Weights of a small GPT-style language model, trained from scratch on English Wikipedia.
Size: 15 layers, width 384, 3 heads of 128, MLP 1536 squared ReLU, vocabulary 6007, 31.2M parameters.
Architecture: no biases in attention or MLP, untied embeddings.
Training: a variant of Muon for these matrices, 5998 steps.
Each number is 128 + 24 x the weight over its row's rms, rounded and kept within 0 to 255. Layers, rows and columns count from 0. The size above them is the row's rms in percent of the matrix's.

# layer 9 MLP down (transposed), 1536x384, rms 0.0371, rows 292-338, columns 96-127
size [ 95  98  99 115  98 106 109  85 106  93  99 120  96 105 108  92 105 110 107 102 109 104 100  98 113  95 102 100  94 100  91 117  91 102 114 104  91 106  90 105  99 105  97  99 105 100  99]
[[148  92 119 108 110 140 137 151 157 110 110 139 119 133 121 129 119  92  91 108  71 154 107 125 127 125  92 152  64 112 157 131]
 [106 133 126 134 128 133 130 171 137 112 107 161 124 128 113  97 117 117 166 166 107 118 124 155  97 134 131 142 115 108 135  55]
 [105 160 140 129  86 138 134 121 132 174 102 103 137 122  91 105 145 120 120 158 136 148 128 128 145 105  96 146  86 130 130  94]
 [103 137 139 148 131 118 103 127 168 123 133 102 155 135 119 143 145 157 141 113 139 133 111 168 105 145 124 141 128 111 134  87]
 [138 122 136 137  98 129 119 150 128 144 153 133 155 168 144 131 163 159 138 170 166 100 140 114 112  88 103 115 156 174 102 110]
 [134 106 108 148 142 113 104 124 107 149 135 138 166  94 150 140 144  99 160 125 109 132 136 101 129 120 157 138 155 136 101 143]
 [141 119 110 111 164 129 142 144 118 141 161 150 135 110 129 156  88 137 169 115 131 104 101 100 140 131 107  92 164 145 152 128]
 [123 172 122 148 122 116 167  75 143 142 110  83 134  61  78 135 110 148 107 151 104 114 100 137  96  58  82 142 147 149 110 129]
 [124  90 122  92 201 160 158 168 129 136 127 103 155  90 119 119  99  91 138 150 122  72 136 156 137 113  83 131 127 139 135 125]
 [141 121 158 122 107  98 132 106 127 137 126 131 115 142 146 150 169 120 118 159 195 161 120 134 127 108 104 142  99 129 127 114]
 [143 107 167 103 112 129  98 123 108 126 110 110 154 118 123 146 129 125 133 143 182 136 134 112 147  64 149 100 136  98 118 108]
 [ 90 120 135 120  79 118 132 158 157 118 132 103 147 173 125 126 122 110 152 150 155  86 110 121 131 125 113  82 117 156 100 136]
 [114 113 150 166 105  98 137 100 109 132 131 117 105 123 100 121 179 103 152 110 170 143  97 138 166 130 166 133 130 159 118 100]
 [114 121 114 140 150 106 104 133 142 164 157 180 125 106 109 139 155 111  99 155 118 109 152 148 153 104 140  90 129  75  80 107]
 [118 122  77 165 141 117 152 104 143 130 140 124 163 166 112 114 123 151 110 145 188 116 133 112 138  94 128 172  78 146 116 121]
 [129 116 153 120 136 179 140 160 117 103 107 110 134 142  76 111 107  80 153 149 125 150 150 101 128 129  99 140 105 106 143 122]
 [154 117 158 112 121  88 133 123 176 119 185 157  95 111 147 134 143 134 137 118  86 148 138 125 113 130 142 124 110 117 116 125]
 [123 158 140 115 128 121 129  99 133 104 138 133 158 103 123 118 135 148 139  84  89 125 153 119  85  92  92 107  94 142 142  95]
 [114 192 164 152 148 101 208 142 128 133 117 121 145 127 158 152 117 125  99 148 100 153 105 142  94 164  67 115 120  76 109 103]
 [128 157 133 158 180 107 136  89 128 106 129 153 121  98 105 119 118 129 125 172 109 158 178 149 126 156 119 117 114 115 125 137]
 [ 94 199 135 136 131 104 149  82  89 138  80 153 134 143 146 136 139 109 179 141 171 152 160 127 120 154 153 117 149 116 151 191]
 [103 134 148 136  98 118 183 141 145 140 114 135 127 151 156  82 148 179 122 131  81 136 117 105 145 123 174 160 120 150 110 135]
 [ 81 121 129 132  94 112 157 123 164 118  98 126 135  79 156 119 111 105 125 132 166 135 115  84 144  94 117 150 163 152 143 124]
 [101 100 142 127 137 121 104 132 139 130  97 157 104 134 138 116 115  84 150 110 113 122 150 128 137  98 120 124 114 128 125 128]
 [ 72  94  97 136 116 151 155 179 126 109 136 164  90 131 178 104 125 128 139 145 106  94 158 128 121 104 118 115 118 142 152 177]
 [138 137 133 130 126  70 103 136 159 137 143  77 137  90 121 177 142 162 132 130 142 119 116 146 108 137 101 146  87 131 132 106]
 [141  87 121 111 123 136 117 129 159 140 108 114  84 113 113 129 139 125 138 112  91 145 144 144 101 161 136 140  92 149 115 150]
 [ 93 110 111 123 118 158 151 168 121  99  82 120 132  60 153 147 136 141 127 122 122 119 167 174 141 125 159 136 138 112  90 130]
 [124 143 106 145  90 148  71 123 120 112 167 110 166 111 153 115 150 142 116 149 145 138 108 124  85  86 135 130 157 116 126 131]
 [ 97 129  97 155 108 152 137 125 106 160 100 145 123 165 148 166 122 140  81  95 154 134 126 130 136 113 131 126 118 133 115 114]
 [156 152 133 108 141 140 129 105 145 154 121 128 115  84 145 106 133 127 151 142 120 144 123 125 111  94  78 109 127 177 133 112]
 [103 118 108 124 113 115 121 146 131 122 126 125 115 100 109 158 142  89 116 125 132 104 142 105 125  75 150 134 129 153 121  52]
 [100  58 132 125 138 132 124 110 152 133 166 179 149 163 134 150 107 109 132  98 138 134 113  97 160 101 114  98 103 120 146 136]
 [112  90 143  95 131 138 139 123  85 109  80 150 119 162 127 101  83 131 125 130 113 138 135  56 149 143 103 145 152 162 170 128]
 [ 90 145 134 146 124  78 114 117 122  98 124  98 134 100 117 187 155 102 138 108 135 128 113 116 105 140 109 117 110 106 148  96]
 [ 77 140 163 156 151  72 131  97 149 147  55 117 155 148 110 107 117 149 139 117 175 161 107 131 120 109 142 116 160 144 118 107]
 [122 133 131  97 112 167  81 105 121 116 156 127 170 151  89  99 161 133 169 119 106 160 124 145 105 121 129 158 172 132 126 135]
 [120 141 112 112 127 139 101 122 131 131 104  82  57 139 161 144 152 152 116 131 134 134  97 107 117  90 134 122 130 102 101 150]
 [159 145 168 132 129 138 127 165 162 144 168 128 142 113 107 128 105 106 112 117 111  93 150 142 119 141 112  82 112 118 160 116]
 [125 146 132 129 110 115 139 173 150 107 110 127 141 139 131 104 144 124 106 127 142 128 158 105 120 140  96  73 132 116 154 107]
 [171 160  70 141 149 117  93 110 140 116 153  90 122 155 122 152 154 137 143 146 118 135 118 125 108  85 121 141 137 177 154 131]
 [116 150 126 122 128 130 169 135 154 178 151 164 104 109 102 138 131 132 149 108 136 104 177 150 141 144 156 125 143 114  91 108]
 [124 153 116 160 153 109 151 153 122 109 171 124 134 112 109  69  96 135  99 136 158 133 151 134 129  81 138 121 167 117 111  93]
 [137 128 118 190 119 111  93 140 106 139 160 143 129  90 165  97 164 161 129 163 107 150 111 127 117 108 122 126 103 122 166 162]
 [113 106 121 110 101 159 156 118 109 134 100  86 138  95 135 123  88 120  94 113 168 130 175  92 136 145 122 133  89 113 110 116]
 [154 170 140 127 128 115 159  86 102 119 124 118  95 141 112 154 125 134 111 106 148 135 171 121 189 175 124 126 191 119 106 107]
 [ 80 118 115 136 100 119 119 132 111 127 143 158 101 160 128 152 138 131 117 103 143 119 138  89 133 135 105 153 164 137  90 142]]
# layer 9 MLP up, 1536x384, rms 0.0538, rows 293-338, columns 96-127
size [103  99 123  96  98 109  85  98  94  99 115  96 106  85  93  98  90 110 104 110 102  99  94  98  97 105  97  91  97  90 113  96  98 100 105  91 108  88  95  95 101  95  99 115 102 100]
[[140 125 127 156 130 135 128 150 106 162 128 109  72  92 171 108 117 139 150 136 151 127 101 131  57  96  90 143 173 143 147 112]
 [123 100  86 139 118 109 119 143 136 127 111  81 105 130  88 159 115 127 110 108 101 124  89 154 152 134 158 144 181 163 100 156]
 [125 129  88 124 110 140 146 161 128 128 118 119  90 117 129 171 137 146 106 143 116 102 102 118 109 146 152 123 130 174 121 106]
 [172 129 119 122 109  92 170  92 109 145 120 107 115 132 116  93 107 144 175 119 126 127 114 130 160 155 128 125 148 115 117 100]
 [133 127 121 113 126 138 139 105 109 120 130  82 108 117 126 134 122 150  73 146 124 103 146 113 134 165 115 144 137 110 130 111]
 [132  92  69 128 152 143 116 144 116 149 106 113  90  62 135 175  86 148 174 103 140 114 162 106 181 119 133 136 143  95 125 155]
 [158 134 146 144 155  76 113 136 138 152 128 126 147 121 114 112 111 170 143 154 119 140 126 164 160 178 111 138  98  95 156 119]
 [149  77 132 110 174 133  77 141 131 109 139 161 109 111 117 110 145 105 121 133  85 126 158 121 117 103 122 131 142 113 147 113]
 [138  77 117 153 138 143 155  85 134 127  92 170 150 188 125 182 164  75 107 134 119 107 124 119 142 114 112 129  59 134 162 108]
 [125 139  92 129 153 100 136 111 113 109 136 139 109 134 150 111 117 131 109 135 115  95 154 138 120 139 100 130 151 115 137 178]
 [179 100 113 138 154 154 104 113 147 142 146 128 116 129 140 111 108 132 161 164 122 132  99 130 141 124 137 131  62 155 132 137]
 [123 152  64 207 108 123 134 127 126 185  96 107  57 132 110 145 142 166 100 100 124 160 121 121 131 111 130 134 130 114 118 140]
 [ 86 129 112 140 110 153 135 110 193 133 152 133 155 147 136 122  85 176  98 110 108 145 135 137  84 171 161 124 109 136 120  81]
 [138 145 162 119 141 124  85 144 145 122 114 131 121 106 153 141 136 121 153 117  99 148 129 132  95 160 114 110 162  74 141 146]
 [ 86 132  99 123 126 146 117 128 152 123 135  95 180 144  69 163 164 111 126 119 106 121  97 101 149 142 135 120 125 123 148 165]
 [153 108 140 148 141 110 101 148 114 102 152  96 119 138 126 152 150 154 122 141  99 142 128 143 115 118 136 142 117 103 131 104]
 [115 140  98 119 130 174 131 100  97 135  93 126 101 132 187 136  82 109 148 141 112 117 142 162 105 171 143 130 148 129 117 141]
 [ 82 109 123  95 125 130 145 141 174 128 153 123 101 147 113 138 132 116 111 146 120 107  99  70 170 138 128 112 114 122 168  99]
 [172 149 144 126 113 119 147 132 163 133 154 141 151 134 106 146 162 108 111 120 109  83 142 120 167 117 107 103 131 151 127  95]
 [117 148 113 129 100 113 169 110 128 143 101 135 116 135 129 161 130  99 102  91 137 134 147 132 120 106 150 199 129 118 130 152]
 [155 142 110 149 169 106 134 145 137 157 128  91 122  54 149 117 138 134 121 127  99 154 131 136 111 129  84 187 130 158 125 157]
 [112  76 128 119 144 116  92  79 146 110 100 110 114 130 112 134 105  98 113 149  91 146  95 136 135 109 192 130 143 107 144 150]
 [104 157 133  91  91 149 113 141 121 129 131 148  98  97 142 117  89 139 118 136  92 102 173  94 149 145 135 145 103 169 141 106]
 [165 126 132 116 178 155 143 129 113 126 108 163 115 163 152 129  99 153 108  73 109 128 115 147 155 101  94 135 121 136 137 103]
 [135 126 148 169  90 112 120 131 148 141 121 159 131 123 109 159 129 114 153 129 137 102 147  95 117 108 132 170 124  76 146 125]
 [115 116 163 176  97 127 160 143 124 123 129 112 161 168 114 141 119 126  67 103 136  75 104  94 113 127 142 111 137  92  98 138]
 [121 119 151 120  97 141 145 114 132 153 128 104 151 146 152 146 181 131 142 136  86  99 120 136 149 121 141 127 156 139 133 149]
 [118 148  93 155  85  99 120 141 127 131 171 155 168 133  83 146  79 100 142 174 106 100 146 130 136 114 124  94  83 120 152 137]
 [131 151 148 100 155 171 131 161 145 104 143  96 111 140 165 122  59 150 126 139 128 140 114 131 124 133  88 135  84 135 155 114]
 [117 120 122 184 151  63 136 117 112  77  99 100 115 171  77 158 143 139 144 123  96 119 106 150 152 176 124 163 141 132 147 170]
 [139 126 121 118 136 133 123 165  72 134 165 138 131 138  90 121 120  94 120 132  90 119 146 116 133 128 150 165 112 122 142 148]
 [139 118 160 141 120 125 123 119 145 178 114 101 120 139 142 191 144 115 119 118 104 127 154  62 103 100 179 138 141 154 109 116]
 [159 128 111 155 117 156 181 129 107 102 134 166 125 156 136 114 129 136 135 127 136 137 113 158 122  96 154 157 171 121 109 140]
 [ 99 139 109 138  74 117 129  94 176 140 140 148 123 131 185 148 141 130 163 141  76 139 156 135 111 168 127 153 101 158 141 138]
 [103 122 124 186 149 116 111 143 120 118 123 122  98 123 103 152 163 122 167  94 143  83 110 143 116 132 136 140 119  98 181 136]
 [146 126 136 109 124 102 163 140  78 173 149 119 125 113 113 144 123 128  79 110  91 116  98  90 127 150 131 183 101  95 122 120]
 [129 107 100 163 120 158 162 106 134 101 161 112  94 119 114  98  95 130 129 154 129 119 118 146 126  87 109 112 121 124 156 134]
 [157 134 132 100 117 104 142 129  81 117 170 138 135 116 114 163 121 162  86 126 139 114 122 123 106 119  80 176 168 134 148 111]
 [159 134 116 119 162 122 115 125  97  91 101  79 119 123 113 131 145 127 122 141  74 101 118 146 112 124  92  93 121 118 114 125]
 [ 90 108 113 129 128 128 122 151 131 135  68 105 129 123 130 167 118 111 116 131 152 107 127 174 126  84 100 133 163 113 141 111]
 [110 129 116 107 134 118 126 105 128 127 122 149 146 116  96 153 132 168 131 118 123 142 156 136 111 130  87 105 114 126 175 127]
 [135  98 119 101 131 137 144 118 121 147 130 149 154 149  85 109  98 161 187 109 129 107 104 136 114 147 133 115 120 132 100 155]
 [ 63 139 103 141 145 146  78  96 116 108 111 133 160 102  84  97 117 146 145 127 135 134 122 175 100 109 106 148 126 167 122 110]
 [112 134 136 188 145 128 123 106 148 112 120 169 140  95 124 151 139 126 107  96 160 113 108 140 174 106  95 134 101  94 113 137]
 [132 107 111  99 145 148 129  89 109 108 116 101 107  90 142 130  89 126 147 157 100 134 139  62 147 181 147 156 172 118 109 140]
 [162 121 125 130 129 136 131 110 141 150 135 142 134 135 125 101 175 103 104 119 145 148 158 161 124 133 125 149 167 138 125 105]]